config.yaml
n_layer: 16
d_model: 96
n_head: 3
n_kv_head: 3
head_dim: 32
d_mlp: 384
vocab_size: 4713
activation: "swiglu"
norm: "layernorm"
norm_place: "pre"
norm_eps: 1e-05
positions: "rope"
rope_base: 12000.0
rope_fraction: 0.5
qk_norm: false
attn_scale: 0.177
bias: "none"
tie_embeddings: true
parallel_block: true
extras: ["capped logits"]
init: "uniform"
init_std_qkv: 0.0483
init_std_o: 0.0
init_std_up: 0.0483
init_std_down: 0.0
optimizer: "adamw"
lr: 0.00235
beta1: 0.9
beta2: 0.99
weight_decay: 0.068
lr_head: 0.00924
grad_clip: 0.5
warmup_steps: 542
schedule: "wsd"
decay_fraction: 1.0
decay_shape: "sqrt"
final_lr_fraction: 0.1
batch_tokens: 16384
seq_len: 128
doc_mask: false
train_tokens: 156700000
steps: 9565
dataset: "wikipedia_en"
Each number is 128 + 24 x the weight over the matrix's rms, rounded and kept within 0 to 255. Layers, rows and columns count from 0. Numbers have three digits each.

# layer 9 MLP down, 96x384, rms 0.0815, rows 0-95, columns 96-191
107137133143116129160128126151144085107129093141168168102119137132132096105112147134148139100115128142167157122140150093145162120106121155131138089149119119118144125139085131156133115166121137162116140103127128147121165092122107105107143138141153126118142131144120121140120101095145151141
135104120099117121168174103109109142154092145123113102115151125117087106114074129129107109144165149154124142130073110147134120158114151139119114153134093139102109128154140136132139116110094122122083152127088121115125163109102114116126093112095101134151093149144129145157132146084095172128
136118150131083123175113124132116158125114112141154120172129125139140118117116164133145080140136067129114135117119117135166133130080122167111118141154135145125140141125107158142146165114109145143141138137110130183150121116148125146144166131136152134156129127120124113120152123148119150144
141105113121120138131152095148163132101150115116173116137144131130126111087104114127126140171160143126117157136166167134119132127140137154141114111113062146120120118136093101120162105169114150076150086148077152146090154145168109105143081141142125155142130183146127118137142142130061102109
136125156147120100138142129124146145133143145176142115117104154123167140134083103095111117132124089122158158132144155130125106144135105138115080147124129091118130114146166111146115122156120131109158091127129145136116129113122145112125139126105116111145120152108083119104114150152150127125
127088122116055168140125151152136125158142145081143153169158111159143108149135109118135134043110118106116134137146121144154161170126168148133116151147177166129078095104115088143137146105113101164167122113199098148144137104135109153157113186143144199157176094119166135098090146148125134152
160110137123114162166146153133079132108152152104127136132091132123093099128139100115151132079152165128144126116119119126147130115139120104135116095143127124125168114116111118151132154158077132126129140149101143106152163098123149119132146104143148155104149131114116082129115134080131155098
146129121158126112120138164136098117112126079116142154138103124126164127157163154118129149106122124152108088133121136099129122114129111130107114158146148137122152138122136137082142118112116118124123123129104090126106115132126135153126146143142144132136129132139134140091113144128123125129
142102113117134124136103153081153083103180145114181118078134122104165157136127105142118147128143080142127133116092110062184120098127176121121104158077129023138164114105127174091087105132118111104103112070112138148124115162132140140133165097125141092185081111107100179098096144121131100175
122135138149135087106110136127141106132119134164157112158131120136144135126118108159138165132132106149109114174052125136126124126163109191156099173101114140146090123171099187158151082128163093124141148138133116112128113119129127157124112157137148130076120141165136106100108131143101125106
131118111144090156093112137103163164103110132115129094122121135105138099130139081129116107128086109180175129133136140161118109148158154084127105170107088107146137102130118145145130124095113146125096141102126135115132148096087062132104119124164118104115150101115101143087087107142121102103
150199142098144088092077144151111105190114097140107103138116117089128180167110082119119121133139122115133100121118131132097151135130126113114134134127121117166144144180130144104135129132152127155117127147149095132110146149149151174136111126114167114125134098120144146159144125121142150114
106150141108122122161145125144151136139128149104150088188154140152123128137164117143208164181108123090150141147201110114095127125165124139136139100149124132115119128130152103131133116112100092159147090126149107085132109097109108174142180111134145166111096102121129096172138141073127104133
096118099131174156114124126155140173120146173109108139139141138144126073122085177112116117136159114161137122100116106080110141128137091153197134108132132124087082156141172131127123180137152144126048133149126137150120074150128121106087138104114134148096168157065166085107144133112173117184
109126115118161152104107172146104103138129126134142117114135125121132118133076132120148138147134152116125155109152141110152115136133122136125128151113163144130140165143128124126116127152062116126160136107127139164096135152159125162140100156128117136111137159087130108100162150107106131110
129124099117125146160147132191134144125130140143164125092105105107119115117113119181113151100162104129160136126099065102129130162123085140087126144111098116134157137119141116097113106124132127077120128150111118133110160088159179122151125122114133107131131163132132146129135108160085139114
128130146128159133103113092108149130135139097162066149144138163134160135170128128151122079136115114114070064108081147126109149159120137096152102146082147128115122151104129137094135136087114182155140144118153117133090086142107143157139148149094108146099138093168094113159092115140134113179
123121098103139123131099114092158114105095091144162136113132134099160103114125137090151128097156152110155153140135156103100140167152076137149116108154122122115116117185139119145137166099108121089137098101140093160115091133154118143164102150128112116137126129151125161139133114169095163116
114109112162141070132159128147074130162149144137066153152139129128168134117136165180124146136126132065177132139113118131141102144134095144134127173165075151129112112121138104109145136159085155157150101117128091114102141116110068118111116109129124131112149112122116128137154138141119079102
134122127107115142149131127136138121140116135141110126128052093130130126117150138148083150144147138157110136106120172135155077151098107123131074138103130123157170133125183130105107072103130097165135091111093170175122100126177133109108145094103121093158089159094115162121141125117134157079
111149105115128122100093103089142119136114092120124153102091099126091113125179151070147120157127097163130153132137119152167109115110119148110097123150125163126109141117098122140131153126143117099132094098144183107162101154139136123120129116131113148130096133142096109148119165134132166135
097160114150113105104159066174121107150160080155134163093116157123153116148169152111115117141117141127100069146132144159127089121097126152122105120126117134148112146143097136132105165149125132127141143105097127108154139113076123085095084094137131189170120117092123141181093134099159103160
109162165104149124133130105150139104156159153137102167124113105225156175084189116153135110094141141141169095110085123120135114115131109115116135149143088134144143149136167166093130171118165142123166116115103097120098162105132180180132100148151154070130119105084085116147115147127126129170
115082122157140093098111159156101107117150099095107112122135092174128111171132138119154149185106157125074098103137096078116161145127131114168119123058097119125089147149143084153123111092182114106112094134174122115138134139161116093150145169133124142120127167134149125134120121132136154143
125156102159145096165123114116124128131113146168117125100167107133117125132092142174116116135109142120158126107151107125158115118147177129156101076133152110141126174132123135125143113140124123099101103108131169159147112120120153129073131128186104117138084102082135108126136110092113154096
155110094119162124101134110150124142126118106150164142133119135120100099133157167152167118149109113141113119120119127130120148096129150113110144113119092147142202105100108145145115100131154153142151147124123132156204111134143117116127090094128096125125137123119133129111175108143127108112
174170099108116132122116117100093142157115139126186124100150122127072166149115123134117126127149074129120128177134157159085111138141076148160168101139139138094107112084137126118153113102129175109121147116121087095120155118152130097144102181174092169105101114135105129086129100156141128128
119098136113129133116106131121132136145104161123132140176127128107098180116123158120112093130107131099141148130106166144123147137116133149138128099078151137149132144131119177148130095110114118121168152135158155128112149127124137159113152133139098112126156119120157111109126112126148107128
148139097111174109133109160144120124134111104122139094107108109112127153103111135139170133118122144108140133142136097146129131134092126137129120123163105151083130104105154137115112135114098163095119087163139111112136090139165147125125110135102109121160107147130150095129107126118138159137
168125111108072101166174125149161121151190126130126111144150114131130157186146157229108198154069086099146128101169140138177074096107133128088138099140118130132157044159176146141184110108135141091104174127100115102126127207114141115108097104136114097135111099196150115083073138155090148098
129143123159149150124123110095131139114120088133110130125098154136133117154134173104103132101108150134163107183078119149127127114102157153114120130097084117142118162147141067154122144146141124098127127108116143136125147120106132139121115109125102137158128105104111141116145127135152112090
117131103158128082101145133095134144145107125123147129172115113104107137136186182162116132117116089133094096166134146132147165146108183123134125125119121104193155151146126147095141153149170162132126098121074132080136125131097123126130115154161119132118127114124155147173116108105155104113
125112119141138142090135151164122125111115122119160127130109115155065137088164129137100109143131107128142165135147147152149153149092122144116169105127108125128125129114110120112137137166170114118155166140151141108155135127141124120124140102124129072130116115144102138124157151114097101110
109109151121159116120176120136106116134140150118118122108149117102121107133132119108083123130138154115132141118120133119103114125184102132106127106149123123132137144169146127133090123156065134119113134165126124101190123142098064124191108197146124111138142186143176155148146122136092086131
114141128123120153126122142095134172131105130179130115135152123109083070109127135162153155101110135074080142120142109134150110096126092104110144150128115115161114121096108125130111078199116157131114154084126153130085175090171101103124147144127120130122154141141156151155121130160140102110
120100148125138130113143109099122216153091163098134087101133106127163157129124127096108177087139142079116142115096091166166145152132140121135140140084157108141128148089114134177149137150136138134090145117117108146149144070107105165129135132126129085169135112118153078155109125089106138162
105144116139139140129117071104142159127140088154151118153107144132082133130117095151139130111115124115133117082139120143093144151126152118126124118103146125127117096125133115119099119121155094157127123106125174158118113134127159133160085117128146123115163143118132123124142105097113145116
131091123137174174119109060127145143141106124110098120114137126125144126123119121089147131137159144150153157150151144110116113126112134121121123130155117125128125122076133112182117158104136122137078134102141097118162168156137102149151123080078142132127141149121124145148135148168116163153
129128108102117140099086101141093133070102129143098111129148094141131133121123158106150099163149126136102140170125171161123134121135119134106106133143142126110111169107131102101080147114122135127133172113131154136152107139185112135125134100165118088134122120130149135184107163128161166097
134110118094175120090170106111137154122108114062147086128138152118140118143097131163133100129121123133128122161127125125108121158123169120137155138132138100130130110108158099137126117110172098165101145152154089112194122118096118122145102132156155105163142142101082110184115167155146123119
146133115095136136121155119148144084164132134128084115113118101132150131135140113168110125115129172094105170082127125135073126127123129130111092105161113136137158162113100118115156116114138138142136138121117102120143154126154111122112136147137065113133133130145107155162147140136109121136
121118133131078072145114100164152119122153138097147145100146117105127107120098126130136127119114146123125126164122121099168139104167124148089149132111082158130132104092126152158154127173139125127108091072103099130149157118117125127133116133110137116171109124151108093091104126090100132150
150115161096198139079143149134140123148128133091126173136174116153140147128139154129133130137125107183174118062131107123105120119113135114170134100152125115127103125162145130134095113148117126095170150128113145131147112101097121108134121108144110162108145132125183157123098122147080143095
137092102111119181129116092105125152127118135141109100145102131104111158121122114148109117128152163114119098153151158109131146091105113123119100143129067159057125145105151150119173075101162086122124205141136113151161147118114092138114114161104101125127121163114109139140180170168138107139
146128139133139136090111151121138073107163122129133099113138120153135109135133120141130103145186149111164092107128122121138129132138111104138144175131109169127107101101092113112106132145081126159116148144126089135088122125134133143098158148132134161136131116106142106103089204143124095123
070153163110121131147124165126071110140124102107154135120177144101122135074152163123123160046112121075080129137159075139094139140096135061173180141096125151103171125095184088168095182133115105133137075179115143131132118164091110151135101108122131131112090058122162174140166137134178133147
184121127098129099145125127155121079112110123101124092139097111070128114126117153098130160187136063114090106154194163116135156112132100116134123116107140113115111136096127158081124124101126110110126131143114152115121154103140139126133123125135142142162104142157175146099146114112143092098
122109168126131127138146110130145110154093176153145124131126104134120163153131121120137182133135146126113158124135112086126130117116101143076118141148137129065111102133146115160142129160131130136162115109134175083105199159116123122133113132130161101141097172180093180117127158121108131130
132126110115111140127146145132110140139144060134143115146156114134152098101145076120151165106195131124132112109109176139155154160113114155125160167167101139099105133142108153124126161126173093163132122145145141139132115144139195084109139129127158112081111152105137099097166119125137158126
125135121114131139161137126092149112132104127090139081132113133158110118121089138131135098117113134121128105104124189143115170069135157110077161124131176098164137162171135147139096141134152129123151127135118107108114081161136151123130111098116151133117106084124091113153111152133145138152
111166156106133148152101116144068098119119144158123082145123151138108147108124113149097124143136141129143188145115106136118123143137160104077141103159129149156114123120098128135149097115134099123165128162186136115133117132118155125125105140111129116136167139127121147172129088134152109128
091128118107109092154098132149107163153164143129147105160114148101134133131115116136162140127132164112163107148102096157165141157130103139151147110144158174109131140128142121088166121128134129174141158120176147174114136128149150094112197139093159127110153146149164139111121128103140150136
165162153129122162146121148111143062169144131093125164105155161124106155146139105137130118117173127129124153133113141104140130130139108131128120148120092105144130122140131097151091147107132107127119110134157136110135111119125108108146140094141127125129110066096140098167097099137077116116
107096151096145148124134115097136140124124129110133150112113180177165107162161104116152086132150118148097133128154115138123146131154163122152124140121128119113129088126155130174170144121126160135105144107100117129075136164129096136107124130134168097087148164130092098115129131150137150129
120133155155116133140148142133131179120135138150118139104149098152160149105176117126137097130124108102168134139132118147120094147165126117158128137111133135134102145136147101082171125155120116128134149134134118163074083128116186058114155170100104134115143141122149118129110147113134089144
165113163124129109161124147113128120104145131145130120107104156108104129105112134100096137134081133115098121136155147166106128134179101135136153134135135104163150136177182101153132151120097132142123154144117095111091138125125178109137159118117151158120124166112109100137157136092119120152
111157100098128160139096085127101146133126126109143134159127157119129151144138130138144145143124142161096133136125112154091134085132161147096119120129148148097095129146126150133115118114148159111105088169102146134123146135125139129146128133117101138094120135119111113111168131076150122124
129134143158116140164157154137130126104118139127084144158146074118102089146092105137101120159083115165135144165149173136120110055126141151148148139139149106139149141105144071151154100160145107102159153111117109143125122104094098136085147121120114119129115108112147153171115090115177135121
091126128160106144116050102120113101117094135128166153169119097131088108162126131099137131158123155140125113136121113085116117150178103168164097154106131134132093133116138106182140158156167114087113099148123127104159136076098100127205140156092091151099157106136166103130106128124174128149
152151084157096139158096113095107128159148151144111098143147105100164099134098103078125151148142122130101120115108114102145118057103177077117097148093115143110112102156145128080073137128126159147108125121161175122123132151121109075139129093135131112105155136110160140144161156122145138096
121159110142130128142073120101117162114113145123098124153144108130147107116128104106114137121110119128075134110108160134153142157154143131111108139163137154128114164128079144133129135114098163128112104118156132116129161145146143082140109142135077098079107138138109095114119103125087145124
111150134130123121138128140123135114104095126138139146108129142140133131102100108156122129093124116134106168129178127079128096153087139136130171103133116125146127155138100148115142187133112105152158114127111127141132104126074130113113139082090088114135095117137131143118148155131108137079
088142099133172120103133088126117149134136108105126132108142132105144139180092080127144182106118096182149134112157096129127125117143157099135127132122163085100136138125138170123094113155111106120136103128118120122125115104149118115071114089119121098164112134149098154135124137141135088152
112158120156148116138170141132119121155124128120113128120111103194137155100132109163089146141069099116121126120127149163143129109099137127160132126155142150080112115137140075124121141129104161125181106112096100184155173147158140162172110071105182130158107107094107112155102158172101168142
129160122145136122125151124110158145100122088094097110105118086127147122126158135124151139153119152112100125135142119133115130154115147117121128137134139133101120138098111143143124130149137067102152142127151144143099124106150125132097133131097105129123132124152114146082136089159155128136
099115138092114126155125098137105134147168083137116108129138142109146125116162125106149137115092138120160129118131108140098142158134144157167162120121155132126138127171160094112113140088150121152098091179146103085155122120150135104126099135097141139113129142152122118075133095104127113175
134116150114101188078167153122104125122124105104131097137106124126123116093075164138097120132097129134098156129129122164158134142148172087123121139134152125155110123127101157136162132124091167137170152118121121139116108145142161124147141089128162153140089096155138145127093174175102151144
131144133104140134104127117151156139146160125175120133110140126104161129104138136112148163181091173159105122130129093166130175107144137166100143128151126107133155112142148112161141131144128144158155136107122104140124123127095099145127160124100108150090135129125081108095146077156104148162
154110168150128128133120125106115144120150130127102150129107142177130085152143148146113104125149172156143173140130126084123105122125122102139116108110156104097119139120161097088140157132166189175121145145144133091140165138136141118120118137152168122123127113090120106125154121109097158130
110126197133109152147139154137101123125109128143112155135123144148124152145121119098092101097161168168135125118096133151122111107096117122096114142150112124153143126114163148118170140090113117142149108090133134125116112136134141138120114121147120129097133106128093098125107105106160142100
129098156124087101118137131135143120154149146148146118149145144102153170113131131092186106141135141127115063124111141124077131141128110134144135122120153141096123108139096106130098153094118125138156105098142131104118106138128176181154148105085115131133127069180088126115145099124152122142
146105155163078126108160127127153124065156127105170142188059124155128133109097150090148138106130095143108132219169134162121100114181196123104124133161154148177137133086118112121141098140146119115113182193106158121172107144114107162098121176112121139140149165179166122132156127116099140126
156149193096142141125134126109114133157130114134093165164188077134129181135172135127137123141127105143156176180078127136145141116141107109127133137123129110079157092102118143116109133086104145163082125134142122140118119110149117149168085130157100112120105119113162166119087152139092124143
091139132179121135096142163128150144154114161155170163097124167120102118098118086109136106147113092121119133084107113137164100053129120084127093154122137122165087151102099150099114137134110161105108105129102126122076138143164138101098152140122147097117123123130172145129143099141124103125
139157091110109107113116123094125096126099154097099145107124168139133168085140175105166125131175145106144086103147120119103156160120121156133122129127173137158154097128146127100108138086120121083129156142140124105136106109145103136139146154131118169163121166172164124122105124138161147149
111116090147137122150148113125148096137139145095104162127120107124125110112135128136138125111142106114118100096090158128113138097150103120114097081111175155133117102134146133110131092123150152126116119091138148146129111122121101137157141110172158148138148135123110149121123167173133131097
136112102128101120111128161108150128113144122130140095130113156160095152123138123092127089127134157149133121181116156132138121145100150115139158143144113120108138125081138082118094119144179122132110087098126154131131144120118116143152119114092097087146115126144112129125134133120130159117
124146154129099120106149145171137153123067153156157106119128138153135102145103099132102148120143122099165119135141149130145101127104111088145141130105139142129132150145114162122166130102157084102117150142104159154162084137151151169125124115154106115121154087109174067146167109123112109121
153090130111175158140122141134115142134169117095134104130155140112098123129132091115092126126119103205136120086149142135100120133099122049136150088125132121127170098108146161136154144124138130138134108122158075113152163116114141164193155122148133107146146105121120134098151106137113177137
127102096111142126151073109175087115138150153150136128156118115137134103139127147091092140153177140162125138088147116152173134095098154121150119063096105130125150188148089124085157150185132156178123124156153123159120113108120162105140142138147138174080167133151118124098135093114144121181
174083183153128145131142155078122142114182131171109209116116128136110129117102139133069070132103189166113136145147163167108070140127164116117155116104124124158137095144068196103140111122080100133175211132126156086154130094112144136131167147172128099095118159110138088120106111134088155173
097138148138147148173104164151120069123113168106109133066146147142145175121147155125129151162158179120120118130133097115112116108158075127141153116137082117072114145127111098138120134141104164131100097122163119157126145151155134156102121124128144120134152114137114123137083097076128133120
203126138103130116104182166112188140093111133163096150141137157167130139101162117145167112126136119132117162107109107107135119098068168131152170113133147105105102103109133136141104115137158094134110115102143107158057171138106082110082153122152159137132105147147147170147120086141180055139
124131088144112117121123116138147140108130110110145105116120111100100134131160121146144144122118111123129143122150086136102127135104100121104134117159143133152129102176125116144120158151147143104116162187111124106154091125092125109123097123134118153117109165121109139102111132135135146093
111157155144102148102143093152145071120164146132104145158097114142172173212087114142105086126114113096092122124128161083150153155108138142104132165106123142140084163106107143125108110132106101101148135141129150071180136110109090102094141135115129131143093131128097153114143103172107100117
130148119130138130142154119152094151126151139139103135088149108108136128145132135137108121113124120152119117121135139101146134096123122122145136109150158149146121129135153136092116093124130108093100125143099116155119114128104090141105135122099126126184089119133108133096142128123128109120
138140086163167110074118140142155141075157113114104126190090134112136091163085114179154132128154153127140090103149142153142115131149072171130167122124151115117161143129120118175145099081156137187132137117100146108145124141159123153152109102109147118119066146105159099143135154165155111114
105162135151138156149123172117131116140105128142126148103171136124141158118140121124080112126163143144122157144110115088056116163098125143124152159155145122107130130113089128098137138109113143111131123124175141145114129139122105164122170136105123165132149114124124143174125160126165124149
126100127092126146138137128122111118138161144131127123117102109137100141121129142135130168094083141148121101118138107148118124131168103105139131131129126146115150130124120110135142127120097103119126164112124103109113139150092143135104111145132127119139161172088127104122148112109147117114
128113154151121105130177125145115111059139169103126128123139134123124132121119127123118124101109129137134132135108164065115177113144149157118094151053153113159134112126138125125108097114100106126130123147104132124153125131127173102147094132097131203157095082083107172110123114066121094098
126120144146109099107157155094180119133115106138127118126087103099121116124142155098155088108115121144141121085152127135147122158140137146135165100122155130127155116123100141114145126109148147130131150154111101160124105187156138125104147156132137161121126130170155151134133138121122130113
123126145159110103138103153132141141099087122140138148112111195081087079125123116111127125119149124067132110106116069138122071170128110139090152122152169139138118114151184152140129110127130111123115130082152107153108130109130148115085194177175122127120193138170124153128117106115132116156
112105128143105102098106109098098139083082131116131192108113159089116099105122146097094104060138150117168095167122104147113137116150127128136110135112085137116125113124067110145080178167132113114100145132138190085097126092106097079151167164162113147068197133158165126116139116180123091151
136152114120125133147103161144124122146100114162096123111169173133120126096137150139106125138115130126164159138150130102143115130113145087152110129155098082150090120115137122119099092131137109127142094192164169083127092149102116145113094132121132077169133144096121117129114122152140162088
156158102082120099134088145123133155102144128130082126132122119133147155180157121124127132133065095115118133131136137124123143148154085157165121147132111149140129107144092129144124093137152139163136113105104112152126136164122137147148127145179151137110155083147143150122156117114149094135
128101128185117107146128146138139150148120122086153134130198167130116117133119113148160133160086101093141116119127102106151151111124136153101126100137157107142118124133109144164130125109129149121110111160110132148118084138147159110166100085106157106131156111137129120159121162138158128101